Part of a small language model's weights: width 128, 8.02M parameters.
Each number is 500 + 25 x the weight over its row's rms, rounded and kept within 0 to 999. Layers, rows and columns count from 0. Numbers have three digits each. The size before them is the row's rms in percent of the matrix's.

# layer 3 attention key, 256x128, rms 0.337, rows 137-191, columns 64-127
050:549457474526490470472474465502489535494501504544509512519503501484514535476518475498532518576484492511508444488491498464455456505485487499481495452478493528537500469552482537481551487456454511
053:513530479452482503504472514514529461469478507512485540462466499478546502476505499478456478472533479526483468505531523478477523506510483504462533452505534513497473527478544448489498494478503481
066:511522503466494461534477495483534479491453490505490521489521511483542505453488502493471526523507480499524500453485505452463547563488482512491531485509507482525496455463566470474478501483429529
072:503444473535483531478516527510473527502514523521509470526488473508492461510516517486530514549505502479514513488506479526514475496527468461510540471491496556471561471498446528511514512467527488
069:499477487529523509492518559492473493441506508519497475478482484514456486533470549481529488482520483477526523537546503513536466510546505475473548498506498521467549513503470481475491517494529450
070:533498565522487499445506551536488519488530503491479504555519518484476525496461472499530530537463485485502499519517513552536511485469546472484533511531509458512507478495464511517529514494543461
089:528500494510497518474542513538530457491462495507510490505478507527523487511457479461470512497492498509475463515544487542503504510508446501486540485517490498523498461468479460502511470545522492
110:456452505569540532464531498505491536470519487456505479513475481472497491473494490490550483512485515481514530523480494497544480463516502497507490499487489519513479501473484527523501459505507449
100:502464460545491507469517513499550539497511499473515504528499466498477470513463473491534508509468523492526491523476496507486509494509476468479485537492462540551493525482481495541480485544504486
153:503481484516460537536479535499490537464515498527543514496511488531505506492503515534491508478512488489509528457555501504516517474545466519452468516476478519491469533520519517508485431506474480
144:506477471519536537461542474502440487533464490480499554471498492546499496504498497536515474526510519488504488490523515498502528524514493508507542537483505543489515504504483486514531479471509477
164:462488505494479487506494479506482479488509499462489503530461483433488558459483530470489477530549497512508455506506474463468541504571481514508517544476499518475536490457508492515511531510493562
155:490526490489493526492493515510478509477488475488508522519488500471496533526475470503447513472561500549481533525483526501496503473526493504455490486495490518517514479475499507475479529484552542
168:515497488501475517493503487498484522508494457501554529457509503482529534506495489453536474505477488556517461482523520478464500481506539467513498497517488517528474453534467495501529488486530460
154:521489516533509451526479483505475545496481533465545523517479536489466470556479509487475492519511491469507493543477499496491504507519541509522503542491504502492495502493529499491520432524498508
153:446486516496452503507525504452483497510438496487527510477534491512518420510487507485503502483525496506534515443496514513538508548535532470505533510471520514529526512512509499509496516544484532
160:494495493548521511493529522479512493518502515537536491508496475469475507487474469507523476447498502505540542435510451472522542509481499534532509505503468481542514466505517483479526523525531511
156:493476482516507449474495443546501489531486497495497551556496526491489474484519489528537520525528474477501502500476500499529460437513497488489457494549463507488513465553470517532575479509474522
153:476479552482515504512490500546496492514540494484508461532525458470494451451505540533490487502510515494490481492502496502514486482456521534522484501479498501484514527509482512523514481575524496
157:521554529539512518475509473489513503542504489508519530492516511494440485525500485521474496470498452520476498550471515525481496496545490522470466495492526462524508492556531499526522487521557512
161:559487476512481519494530490518510468491480487514482478532537498471505482503488485523531483519472512485522477492503486511485503492472506506515502514448535474515523503477487489427520510512474511
165:522553500494480459504450517501489476543479446517458467542512485488520471487479491503526529552451487508472490463506499458489483546514471513442516486529498484484508511502486493455508492458507476
161:505489489535510489505495478498452513483548460523460508500465466481524496473498478491493514517506496501471483439477485456489468505493516492482502530454472513501483507540515536541469486509497546
121:524478500489496511471486522501507514512499488492498507508488570467514505511508482521490497463478468495540534467552482470520496508542485505495521463569508493518505528482477465529478502475531482
084:465544517459512517462507476470485481479462482528502493496485508501491496498483493467534468492504521510492468484471497483482493481494524475517527460502514452505525509522516475478511478494451505
080:466494549489483489465496493472530539480469475493472517495502464529491480506502470449510452540494504508495490506514539480439520486486521493510503475482457523482536517525496473464546469486466529
094:484576497493516495539487478547469494508476499503519477468500469484507479482520503444513484495509522461468463532456515523489478458493501487504495497461484486492496492467494527463528477501491525
089:504494444519521479510492458531431513524499459506542478517474467554501470467523537445512497519507535497488456492455507533491485483505491480521495502501493485484497497463519522457543489491536485
090:498443483516482486496473512492493533514531513484510507523465511429463484501437500514540512466470441508515519474532482529511516522508513507510470545482502510545510482513495507505466522507536456
085:532395511523483501496512513459523512495517524526487523512514479508497530517456521498506488495490480518543521519516488531499499525518483501503469522524470502504528548569524507505487517510473481
083:551529523489549501480505542525479463510443484507518494481493488520475508500534448486536498556480505523453480522499483460508468543496492489445504518500498467515540504493471504485513511530484513
079:517458480504447494515477518511507480471493526490503463447474501494506482501456473500498553474499484493513499527514508512514465537540512488485492518479478526539465486530480492508514511511537496
100:464524551480498520523481513467506493500508547465469496478518496460527504522524510521466490478454492506519531494499471458510512496514550522547494450489505513498434540520485471495492494484483498
092:488557531521531501478498519534479517504491485537513506512505525521494505477540523483531470504458534497498467495457549456512509444479485542495547514505532477498496507499470488475506463467507520
078:492453480511463496542532478519528522533535498529506513486448512498471482462468487483523516487580503504451498492531534569503486505482460471489502518496513496486477447502507541502482509550498504
089:454536493484495530535503476499504471502512518477487449487519541499509482551499484473453533469488491516529546519493444472469492497509533489539489478478468523472436504528543508514474471481526513
089:474526514504519496431463463504466497539487458478495519539543512520505479519511532457543458499415509516506489494477502517493504464498476505471496485525477506487531508482510488535470494495506486
095:511468484488465467510515521456550503525509486467499486487469509450475498545497485539456520489518466514496515466510509523483519533502534482509484544518477441500503510506514520496473500543436519
083:503491506514493491545501508506498497498440520506540512497494456564499513441524504526490516530545459486551472474521482468502501494516506505515538509500514507473532519541521497489451532483568537
095:536514522487531502523495542496540520475505514517501479477505491459498477521456468546523513486497541501489516524480507506508511487505438464486463530460481519558442509496513501521479480545489521
105:487522489521493500499487493518525471513570505490494483518537531474492506506497523482480501485461478476492523512539505507499453517480511468516528482502487500527476461499538528498537495489446482
112:528522500486521533502486512495532569480501534527500552483479521477496521477516480514479480495511538503489504475499543484452497571510510525439554489509505494548509464472495487474519493475473478
097:501476502485558487506471558499511480511518478491462478468514505471462477522525463480433491504472464507489499471525520497471488481511544513529496504522489518494501488534519488505493526494481485
099:476521537481511499467476491510491475495487514483511499508522497549517496489500511480504504469498496558541546485503488540512499531544526441510514524554486487486503507510510541464522491516557512
094:492509474480484509531542527503533497495505468503502500481470503457553533460491520524512508509528516508479530517449511544469528507495491478503509494484492504518515489513536512464536540487517495
098:517479492479499536497487478494508530513470487507534491491503480506546467499521508509488494498540518494426512523495536514481487512522546532530492502460529482520508470515477497446478466504491502
097:497533542515530481524481472505482496475475495541489462468513492536494546504478508528514518471469547470501507530522519507525487503492491438468549533533491515517481501483508537512520499510525511
088:494517495543470476507467456537465485462481516500526497484512459521505495481462511487516509507546451514488486506535486534554509477499502465504499501503482550473508479519503505458518482513555526
106:518499533531503463481481487545513495493494502484490483503526518489485522515526492535517512496490512487512489576466519492501502479510501533548484473534503495539491525468475484434544456472502460
100:495475476504533507496496529500535519470473536543501515447489495489519507492491498514519490507531541500457521470424525511472480524491459515457518465458514476505548518549486526479511467497502525
089:491500529502515475500507491483475495496513498527499510529532527504475475450493523467495523497481461488503546486473501489494488530459492517466487480520489526497448482506482486535481472482514500
114:510528480504468530507485443482552496513497530551489494470500542465541531496502536470526438486507518509494498495471518519470515509489493510452505470502515468485514491488492478511558463451520513
096:447464475488451472518506465530493475564519490506504510544539454531469496496515513511464541477510456496494477474488533519456457466458461517523507470534503503485510477491552477540500489515505499
090:474525496496501480518525480493452513479558480483500494488490520537531503531500535478505513508516496497485500484515549488503487468491474494465524481503490483493554470478544525478491455556495490
100:514411526524494499516496518457495535528524566497526524496502507530515486497508508518482525505552523511491470512501480469506504495516514505477513488496493499491534519458515480491518503474484481
# layer 3 attention query, 256x128, rms 0.357, rows 138-191, columns 64-127
063:505501534503492452518501540472523541501512489496485508497514504518435480472501506485506500509503500464526495488512498479513521557501545505504527535530472484560498460487517467451515537488441540
084:537528473497543492506530488524524437522466488501536520486524535490487497508509524533472468443506469510457490514477512506459517496489512515514465521531502436481499480539537487503486490532487536
068:453455492523538522493460477511449521480494519502500462512499477505496471514484504520526510542488491505512546532512515528532451492498450470500521494479520554489507513502458510500487503514519462
071:494536548517518498500486502493513557515544495460476493529486490531476536492478481482540493506497548472508497538486486507540494473472547526505476521493476486531454531498479493490506520499529474
085:517491510532483539438557527520495473462492511477485485536493501520517512504460474454512527498488490486478475503565473540538513520513472491488556478524500498516514443490477496511507477516541451
081:456479469524490517520522490489504505485501512480500480467461476522494482511501471444503500471529527486488508499521445486511498510519472521501476473476487543493501510493470525510488492516497505
079:485473477558514530460534531494499520464478520435509482514471469513477527512448473480555490488501514468515472553483491486506526493555491481473510547485483510520473517489460483516462474495545480
073:493478442498467496508462498502497516500503505524488490539494466551484471553475475521512543501527520510518497481460467537511501474476485467504484517470464520490519524489468519542502551513551539
148:490457463536483554500509510497448524487490506515528533487513474544501498505510513543501500499501509481516515461546502496524524487551479526465497526473485548491483535506501512523511435484489466
138:511498478499554507450558460501464483554489494454460523487495497517488488523496496501516471537504525503489468523481509506494518538479522492538555513513516517506536473493468486501530524478535489
156:464506504493479499503500484511485484481501489461493509529466484437482578473472519471469489508556494531489476526497489461468537502575489524485507543481494524491533473455512490503502541493518566
144:511521494494503525488493528496469506481481483512509517495499508521494498551482466508451533450530491536476550527494536520517483477491506498450488471512498498521497487506510500467482527485561496
155:513495494516468503500492484505474531501502471499568535460498523472525523510496478451530467517492490537518462487520511480466500480496545472518493506512489530528469466529466512511525468497520466
145:514509528525521443532479494512486528489475546464519514525475536494457465562482510495462502511520489452501512546470492500500508525512535520514495543483509487479489511473537496493503442531484519
142:451498514496456505512528509449482493513431499494530505478529493516513431511482499483512493458532490503550518440502506503538519551531533474517531517480513516535524513513512493506500514541479532
149:512509487552533517496527524488526486516503517543530497513500474474481522489476484513522467442491508506530533444510454474509541490477492533530517510512460475540508466509520457472518521517527506
139:488502486505528445488479450551508477534472497493502549548495520495493479484523503539518505507530455478487485501482510507518467439505497486490472501558473484479505474552473491514573484514473516
142:470476541488511520514483491546494488510530497485504455527527443479493459458506549531489491495498521491485488495496495509515484479457520531523493496474504511477515536512484501525516491569531495
146:523540539541501509467517462488507515547518484503522526501515508503438481522499487532484497487496464517483503543461511525485489494544489519473459506485519474534508493551521518521534486518559516
151:562479485511471518490530491517526470486485487519492484531539494478510489499484488528520479519471515487520477493519491509483503485476499508514509511447530480524523505482494482430523508509471514
154:521545487496481465504452509505490476544473450523452474536512484496525482488475488504519530555445487517473482462498490466492478547509471513435516487528493491484508505511501506459511487462506476
142:509507490527519492510488488501451506482536467520452510497462464503524510480496487494505501510512485501463466446486487469491473510494521486481519538467475506490485512547517523531462492505503537
074:472483472512497511551511466466518502496500534506512540550485469517561536445430529505487504469489565521485476529499536501505524493512523499518462521482530463465486472508496471471497513542472460
088:516479471526470452500500482469489506509472494517520471564471489487475498478524528510491485499499511488516506466461515503471466509451500501487487523464506515549499470470524495460492506506452501
084:501492481517489477476487469469463493533464500472538496548482496494506512477490527554502484466473501506492496446469503523507476512450494498512486543514522480491492471483537513465502525487448456
073:526514497474511467443471500478467501505510471476489476488488500539460479504567485534484430507556469473548500460504510519501468491478523519539524505485515504512523460516481541470489499478509547
080:514501528461471508494500496448504497532468486477470470503494475532481516471580492476525488515521494500538495508517487527531457489491472518513471508489530520495566452487510538467481519504486540
077:491528505464527484500500554537479460496521504486465502459510518511515463524492437486482532515482476506513499507521491492472523474497499502499504513493479482487458541476493509516490503521509513
090:524513517490515560508486532505536463535496464534466515506471472475487510490473452522523517517507510487486496474536504462516528511511465505480482447497537484496496534483415436509489513525491467
088:475501471522507483480489469481504503522514486474531496525484494501497488465523505514508478538476487514498526504485518494532487498491521496530506505506493489512471457512504586525490533498465467
089:461520497465453490474497502516512465521537491489490507521479517466511497490517477520451497499499474485501480448529494480507539515466493523514515514441489516481474532557468499501481530500490493
096:528450454554521506517511497519504488509537517521537490488540519462519476537478544525478505442457482497469469502486526499467547507516493503530520497492473515502481516562520503508499478518508493
101:488465505525478520492493482469508504514484488543532481530473498493514518449533513482478481477503521489517489537480517529516510514493514495496529522517503522512507487512490531555523507386507512
099:492513523476514511509524486491461522484474504499488511455495496551507503497515486467511482501561498513532460467508503521493497495507480474452509466529500498464526461486511480508509498489538498
089:505527470471492505454473501482529495555521478503507477502530515475483477522531518522505498540499478516493525478453492455463522517486504500545462514481485515489521486515479549530474519497431521
084:511487476506516520511495473446534490491498508468517510496478522485496464510515564521502484476482519506481526528459533501529489500471504458501578477508499524495526464527531513555485486478464511
091:530490474500472461488511518532549503471497501516482489468525527555540498495531506488492488477522482499535474479483482525472522539488483485521507483508516456530493519501464504523564438536512504
093:476511509505484542513519489507449500491493471476497515489489473482524487483556487515522535496521519494505513495541490524521485575511473497499465511525588502505512503510469476507473510510513486
086:481490457536474512464471495524518476446482522539503503505521475531511453446500487469517493475543499443535498497461499506472478474522468506513516545530481521471521516483520497545491546542501484
111:495517462478459441483497540502466496500522490528486519514541500459532494533528504577469508507473474509500488467499510537489495526471450486486501522463491515493486484508452526501512491539478513
117:485467468503444528510507490536515509497495523489499499502484494505486507519476468449533540493475508521486487492494500479495488545517527488481496483559495433517482450525467473490533509525524502
102:481503521457491483514491530496517490483464512467459504491514498522467485506569497507502501502455501501482504472541460471500488515482517488549499511472512473516496500526533513493515529545501489
112:527505488516553516516506510495518500510498564478473490520500514506503494517534483501518522489534515505549499505461461482459508489489535506479498514517441511481489461513497490519491513486464500
101:489543491516460498472515539497503536475525465537526515457479484509515503472486518508454478509484517489495454519488520506509503498546525504551505452512490475487509536477470496466505490490509475
095:528451503505453547523549480485519513526490476461502490503525475474544517475490532493497479490505554506444493496518514495501480504497489493539484475449578507502488501503508530469476476504466542
108:511500496520530432516523503521492532498504524511506505469521481478525502517500524486522521471520511481576496497495542506477454518563512498446528518537510542552537461505489501525529503492493455
114:504551475517511487507494474567502470489518513529465504507518478518476506528473537441513527466540467499514504521477504550505508508502519506495509537469455466468458437523494515533498511507533490
111:469540499494521479508518452481496509491472502506498457495502490462502515534511453484495538513509448503498494571527481458480517494524519519483549505521473491473468504475482545475503476501493485
108:527470482535491518503544554539488480487479519517503503512474511480464457488487452530512530478470528486480512445514528500489484500505491544507536470450469526490472556518508493504485492551533533
108:473500478508463477547487467464494512509501526502481507537466528505485484491525530484457553519528470509510489504526477548489509482485502544537512489508532511456488527486511495535514500482512531
102:525478525493477489516506525534584500492506486509560474474495514489463521461483478526481479488475482504515469531484517518492491526481510502539491503498547456514468494529503527500504525504483493
108:504517489543484512520485476466484480467507449496489501503553493465465506477545503434508510521517489488461489530496475524524505536459510505514508479509502498499532504477529484484501496504470488
104:478463505515468515499502472500517558451512489492489514490514532464513497481494523486503504453458456493470519502475478494506472501500526561496476479517509529433527504483477497492525487479479544
113:532502554520544475491496501483510480517480439523526466504472502465544509485488481479534506484528516487474516475504507510525501502529493468498480537505493483483498442493463497486484512460519504
# layer 3 attention value, 256x128, rms 0.393, rows 128-180, columns 64-127
102:484554464467469485483494502495535553500505495500489480483511477544519514525456494474536502470514486533459478480505480520520491480472479486512488490456451499500497507487479507508511500511438531
115:527505491499534496476505505515503512527517509510525507517490487495522520484546507559492517476495477530470419529491533516481488532502488513492569526537489471515503516525516522503537494485460448
096:486544476490535506463560497498587484484519475515524501507486527512489489450537481532502479518507474461521510540495514495522453507502480487507513525485486521499522492555515486478504514501506490
092:495515481545515493498498473524498509475482527413500533500506471512537490500504519511512456511539501494500493488507505489492476487452505496486468571513482592533495463491512512519511496514521514
107:531535538489507506483497489523485506505517478513505523506477506497471534500499534464532498443448502551465515500540506495490477537462510529508512500496560494484514478491535493491478481481512462
095:539487485514467423492472496540504495516463496506476496492510507445475579522512504512480459480512539516499505511491516540482516508487479527515518526514532499482517494478448496509485439489469523
093:463466478491540498501477512544497499518493531517464523518528485507503499521524481506502465485508466481472502528539453502488493465497504494485451505515528526548538490511468476499548503494492514
123:532503474489471538543515492501479483524491502533537484493500456484522486521496507468463504532451536520445463540502484516459541510486475504502499471512535530525492540495496493508459466492465497
096:510493454495490487476537516475494507498506504482467486518493517492454515500504512520485542494474502513497568496511487453495519489455499500508497536503515473514488494499516452475499495539493484
098:496525489501490520533456454480517475504495496479542479502514489486470535482506489493532517474503518513513560487497524538474489499527530490521494490472519453491542557501492506521488461498437467
103:485476465498556523504488517508504507509452482499524503485519555535503505476519477524508504491522480517513415472491485510478470500466468482472525491514518516493436524505500454497537484516479526
111:515511460502489432466491501510501523509518523493489510565522513509463489583521501485529494493460519478498497466490507486483484481515507488487505533525430525550530492469498505520510519532505505
104:475498498459505472475531466469453505512520478483508528499510483492455478519501515445466487546486509491520508490549506497465453467529505516494518477477472511512467534472506533483506547550522499
095:485470536521480479476520552475497511493538489495489513511520480489473472488480488507543545525509495505503473470502490504510494476536520482452480491491494480508514493520467495493524545438472501
106:432526469477476504473506516511508489537474495453537508510503503506489549480502476485545466509497508503467493528501540471484497494512512529461505523502515551515427476508497466478481461490501510
106:505520497488437527465491491489506527527488507494496500518476520522477476564504507497416477540495494506497593507490521494483509505482500530498502467501483466513495529496475487473471494522522499
114:461498510545526472479533483520525482474498501501511500490470519517502512463524498503520526494522477467480491556526505497519517484468508503528515508465506502498442515484538472523525523555470482
113:439501550521495467521499468510482512487486538483489524521482489492533460522540491487535496492454485479525508504530488486526442436491503517522543475510510515483515518514514478514499527529484468
105:510513509543456456520475535489478494475497519493518495478507475529504541497478509528452465520478530499505557511503413491496520485501498504536490528494535496519490570487487477466483521487525453
098:536474571468486529509466505496496507511478476477505457475537508525460524533486487532498490518531522457476493544494447517506507460525476473489500431453479518569522514449485535478505479477510519
095:471552512523447487507525495531531469464462495508484508520492460496493517533464514485501483479465515485514532475493571527481520471510488535478550494488531487474487534479475502502514472492544508
105:542516515518479509543492444505486526520460490479512480505480471511518489509490498516509487500471503565529560511521475521453518486510462548484492500530533510519513503457524482536523508498502513
103:505526512501540475485497506496517525509504483535476506479507477487489497436503514498506457525515514506526517489503508555521528502545496501525474488495498456452494508478506527491504581473494496
108:484536483459487528511499513486508508506514513493529501506479520463499511535488497505542528491562498539520509494493469475443525526513503528436482459490531559474465525450530500511451493482481521
103:533500529448511491549461504477484493501499521490498519529496520522521495506511495422482516457496498529488485493490495489470495507477482499480509522485543515510481506494485554558493466487517479
104:512521537476494513492503470492549515524492600513529507460505507499548494515494474481528463540516539535492509507489524535454537481505445531509472487496501494491538530485536520476509489487496520
100:518507489492478490507441502530482496527462493497513503481492537511522485466522506470483480506496504516494485508515519497485474537454500502471486440456523497484511512537534507465469537518508504
105:526467499486521502512468458524509485459468476529509555478438523515471491501491512485479513516496497501479473527504493511493496484499507517507503489521493554485539499492493488501500524513518528
103:523562480504508501521470497499526511504507524540506506519521450456481515521499511529471506544464533499490481519517488546535495503472492519509492498475519512487478463491493523529477505498457510
102:476537532510515473535510486518480468505501532475507499491502531566491525493499515496478501531502508533519506471503497522508515510475514480487472493535461508473461448468510512523491480475525493
100:491516502473499479585496494488499471501462471480504496452508514480522490497539498528501483504514513518508495502480482516522482476529519508482531468524537552468484439555526468468531529490465521
094:522503564542449464496520549479463464490490510507512520557474445497530473547534489488508505455499531519495513488479491497480483491479497508490494496480451546481510536506516512470499469505501517
094:537488481528503523504536528500506486513511478524533485472463538461533460482490466470447470515502490488471485523504500505533489493521496537465524497475532517486517550543527520479498494520453490
089:504487503511501519501524509486504498496469536514479480500489477512537520528510502518488533429528438498527491520549536470524478481475506522518527547520476564519507497525478522454524516509498449
097:532512471533532490458513444512481504473484444524497512485513485482505505511500500456477481483531489491494434479471526505515526472475481514504506510512483516494514524502584521553484538481513512
095:493513490472527543516502521500542495478507432461541529527490467507503485541527469481520535529496467505501457529487502527517515494510516507495481509520494530497553475502490499474493537512522467
102:448529474505529447542547501484493535505512538510502558490529499500495482524532488493536478504476479487510503491497502515504512477481511468518513532499476483484519494489532487521508538521509475
100:492507501507532442525473463496539508505490525486460474488503508538491495527508518471519555548508491502477520458526486514485486447471527463474491493496497503499505503470464527512471518513495495
113:516488487469492505502509508476470519544492483478477482504508514567512543525535501563492551486488476535546481473520457513489458512488520528497513521548530489515487478470494484438526469510505508
103:515458519511473463482527508496483498458526489520557572511500486477488508464496485488526521525511521476499482482479499529515491495496493505501497491477474503512495490483499503456510489497496488
095:536485486498549509484482491522531483481482509531509502497470522475481485512519467453557469506544542499481458489517523467494498516518494501505456500515503480483530491516441500506475513428516512
099:488531466493514526523488508488449513482506476520478462499488508506499507515537458480507512508489545469491466498451490537522501493501473505459506499468506455493463548513475483499506492484527526
110:496536516508505492489536481524523541532437478463516510510503465501492487494565527496490472493507500477500550478458523508472478510521463518533479523522484479484502502519518499494537493512532514
095:524495473470491471484492512469521496479450498512507486456512505465484507455513505490485528505523501513489496500529455502487527474559550509490502494474535518467519517512486532469504539550518476
095:511493477503464548497513466452546478492521505494460512509481498519495521510499515523527467504534533475464529497476499485483530442500498512480490482446478478493508494512482471486439516478531544
100:474500467527504515501467497478492495486492489471460473511506490513486522499535493523483497537474482492500521495482490477499512509481495488505520600525459475474513490507462470494526505485474519
118:482515452505508506525549473503489527514489515508494494553520446546492508509503527503540468514499492468480511501473529500498550475513462500531496485480466506512529454508494503522489470530495524
097:520480502493531527452469565490470476511511516528498515466550494509494517499488495477513492459459481494513490484524494577504498478463491470509512533461466502541486520477431491486547496517459553
106:489520528502459531539485492494499488495464509513506485507537468532515564508538504508510468446437541517531476470448463497516457508484507515519490498515512514466492510504470500499482506505495488
099:486541512479484475503489481464521539500475533483535505519496510516506559546533507502502505525499519459540490482462484466480519496517474527484459486497499505530499518515480463560465510497479538
102:500467443475536505494520470477466517487505524513508510514455511510491510461469493511556524575524535490451432484509521505476461501513530502493489495497482517514526518545457502473497445473512535
109:519482496526504500501484454529510481492479544486456507468520516502463455492530472448462517549504468489516525492492495512458533505480490490519497493496479544562468515500490528499517455515517539
098:508512465464542503472474494488484475538508522508511469494473530472490511480477494505452488553463474520501493495529466530523504510446494498496470468477490565477484519489488532519479516515513518
# layer 3 attention output (transposed), 256x128, rms 0.339, rows 128-179, columns 64-127
111:485462562472507498478495479511485481530508515511488538522482546454465491480520485504515494527507524480521484517489483503490504525511510478496494489530535494496474500527498491501502504456570500
107:467487468531509525493513504491518499481474479455479463509501539496483480487490488472520478475515479464509543491522487508519477457516517472491455508493514536478524479501481462504487504528566526
100:515468487531500510527480543502432519510474497483462501484498471491552470511474527507488536543491552560514507487493484508497536482489510499488495505485492502512489475438502513525489470524493507
081:514490493438484504517494528515468488530503470549495454525486518530466498522501478501487537522505530466523489501487483537516532503539502459549529468493497435430492489517494500497468530519472514
107:464483459517489498495500506486513494492488523463491484498512511486495478522521462525493480514524488445500487515461508504519492470525488480486502500514462497493487520540475488505526517487477535
099:517541487496494549494508504505499490506522502496519450479459544542471465497493513481533515480512471446467497519518525468501466512524516508475470471535527490495484497555519483501527562506530482
094:528519516473495524489495509490509498483497444494516506471481500431494483476478518471529534505470538560543490453452500523545528503494515471498528474471469509478467506492501500538471489488518509
113:486517527462462446467473521525508514503503489462481529506465544500470525490503479520526477484528469508548536463517491482524470511512549513499496486504502488474497494538488513484523498478510537
104:465511530502458518537461479555485482521511516520533501510509506517513510476482468500496488503490482489494439501542509537512479505544496494497522464510473516474536520524485516496516522419512538
096:504516490520503514457535525557490495498474498482478497487468525502524461538517525501467475480491450510477450511527495468535510511472458495482508499509503533498459486520501480523500542521546522
098:515560524499466505504515495488480513473529505484478499471456460505478503522494519476496494520505493470483544524516520507517502481542522516534486515482497498474557483454478509501442502503553482
098:460473546513514580523513472492476475464497476541512520441494489486529504457478481517478510529528502541526498512525490508520554506501476461500518515477534485482503500501513466475485456453512495
102:498512511528486521531473488531511519476490525541513502507487508501543542517479472542497497490529487533483528495495484502529568569460482499510493509511503492481524482497491493496494456457507490
102:497503490477530512541487467495522473497499510511525490474505517491558506510516495489435480494485494497520533526458496526492503545478478507522485504491474532523473496457501502553505460557528479
102:553486532511507496519497495507511499535520501502467509516518516496507494513522507546500514509523514460501501494527488517524491519455514453496475493490503493474549516536482507500518544514473487
102:522489538499546459521515502513489522534529482490502501511494505503491522468498491503592511503513508507479436491537481465501521509492502505495492507516528518507525505554511536500509494488473527
107:497521471514492543535479541505475493500493510502483475496536444495508502544483515513454484505492525483530531466475511505487454497519468476467499509518500498461545481491473532501480517472527472
104:532479468493511556462515548498520471531521448512495479497501468499487512473485523548483527506514503489474505495452508522494560517517511500494437516510474496504498477526492536478519486485518521
097:488499500473518537470519462501486493539494469484483473549508537511489482502530511498516524509528468436480487479525593479532478492488511526474522464518480504491514475511516524520517506529484526
097:479553475519501455505523499492513525498534523532501536505486492484567490502484509466484501510455476531543513460494563470475527555490511505504492528556534501502471501521519479539499473529457463
087:526482507487497517482472517511449512580536519481508459461489550529503506486513480497491511507519477498481500522541462453501448545489524478531475511520474478520513469539519507498463546488456487
119:480491504472493508435482527535494485505549516512488514511506541510478502483488504455513500496519470472480484497509501484559481518481530495520535489518525483487478526532461511465464488446496516
102:477486506499484525494487480502498494490499514513523507504517511473515469507482512487542539476485489491519473522463459497496473507481498522483518503490508532518502506481489497503503434502487511
110:525477500507471473476494485556486488530511513508502500486483513503460505492507497497507487500471500461453477491505528518543472471441509497541513500510518480489533506549470486471529499507512519
109:470500487483444496465523467541516502542509490502466505501480487489494494484512504538507507541480457487488489478541475505518519524517529475515492472519466500513472491532503464451483498473490548
099:514485463528483486487496518505460486527481428456486495532473530521452487501533528502498540501498464476520486513501478441505467521519522466487524527511523512488473498557449470540477488516484490
102:467497517479518494487535488475514501500518507470479497532500477489447517537505474512550529477530486455451498506526485501509498471503505522504526556549483481477512497506442510508523465464510506
097:482535501501462539464515515477498520554535528485483428504542474506489505500512507489558491481496477475510511500508503494532494499535494511463501504511523449507491509507454484500499497483492473
102:495449528470475485478538486488492501512493473504477520478473562506526490506485493470536459476537507504498482459493491460457525498525512522509491475507502488518482545506491492467497488484538499
102:498451528474491509498469486464511516463512489530528533524500439458542473491474503477498497492505514551480499483515461485496524502516490529522530519471503473517523533515480510477462502496501545
099:494464513497513528429486486518507526512524493513499531537469482507499509490466488481541518498481482537460490483520513497508521493474497509521473520492478457504505573471467541511475460508539515
095:497503458472497529513508472517504520509521504496502439451523536542467557510462502499478502533509500462512531496513496456518527502513516554479530481518554492549469496491513500546505532472467522
090:509505504486544526502527520499501481475482543465500496485553466512528496502476519459507521501546503519473511515519507500498513485542501487529517488482482496486528510471516535471491513466485477
095:495467504525501518516497477542500474512517531485518484525507522470480458494486448509450529494464487424478479481495535480498526482511485518500479452516474489483485559493512542529533484496496534
087:456511522485517514553533497535520494522493474466462491531466449481541497496518492527490525507515524506463497488523539518504495500539548527530478514459499483482478506535481531472452492481479487
095:531475475535461510564488512499503464517505575534491460510525535519490482458451518503534508520493504507477504481484493511478508510480506510485517502474502495487472524545509496498491497503501491
097:553495550521510474502480499483533475475487516493506490493470504520509477487499469507464490484486544495498481519479489480528480505456497554532510561487520492503490491559519485486534541478531536
103:475476485499499553528523499517537479518498497513524515514479532504533487486508455496493498412482492506504532457488540492503500494529536496487500465532492502502509466504505482526457454509514550
107:526502511531528530502481480511548479478504503530508464478512504498489474503458481493506493488477508426522506510481514506484531484506457534476475477509504520541519563477498472539452486564535507
097:471469519511499539497526491504498486499471537525488468543496503512512463493564516489537516459454444550476477501497461464470490528470482529493500477551518483500506469524487475503465529493515494
098:530496478505436497506460504493506542515514488487523522532483498518485530491500530533509525468483496498467523450481499528493501486483527514465529510445483467527571500522525517515499510522475497
100:512522488534492484501482468488500524460500532540527479477530534500513475492488552485496525464535521533500497527537511489503537504483471486480505511488481499524511457488533547534506499515505447
097:554500498468493509483459479464484509481485535434512507455472519527544494479512437554492479514491481513543480493481476480500497487507515505492446467479539485508543451486493454483484518493499491
099:428463495512520542504496502497458492493550455485518491517465496563507478502513481483510502507488515459458481491475495506488489500453485450508486521517516513483525522518549454510493479542490480
092:491530510476552523525457444486493517491465483482468476520502515522520495520488516484455546501493444530548513501502492498510496537493541480504515529509467515489534506506506499528525498503463492
103:488551503513487488472483480525545465478510496503493492460499536462494542518471479507487501499499501475551487475497533477478531495529506471495491473482486535511500526545521512528509507501488494
096:478495506423492469520473488436517508489525489508522443457487513530524499513497507506446511465539515542483524499501466479496516487485505513493533543529504494505532475540490516520520499465483474
093:443525502505441490468487480512523484465490537515506495498505507499485510544452533480553481482487513506459481560499524470495506496476502493507477492507515500490495528515493503506516461507538505
099:482494513513534487512490489492540490461510531554519517499463476475530499473544510528482496499509481492478499505561502516473517526505490509493531527473469527519556514448524455516487533517519489
088:496518503518500494468513526492527502501533477523501493517506554550557496478505494494495535484495504536504508491486489488463454498474524480478533521511478494483509494494502480491497517496548478
100:520487545509491507499451510503514537483511447497506523479502498501515489484518525471468517466512505508530487497506490519533510540478530471461524513539499436523498486484531529523463474471460494
104:478458487482530522451494517476537496508520486514508486486503500518519501527487507488502478515474515529481531510525479474509484458508530537554463513518538477487503518460521499499469489457495540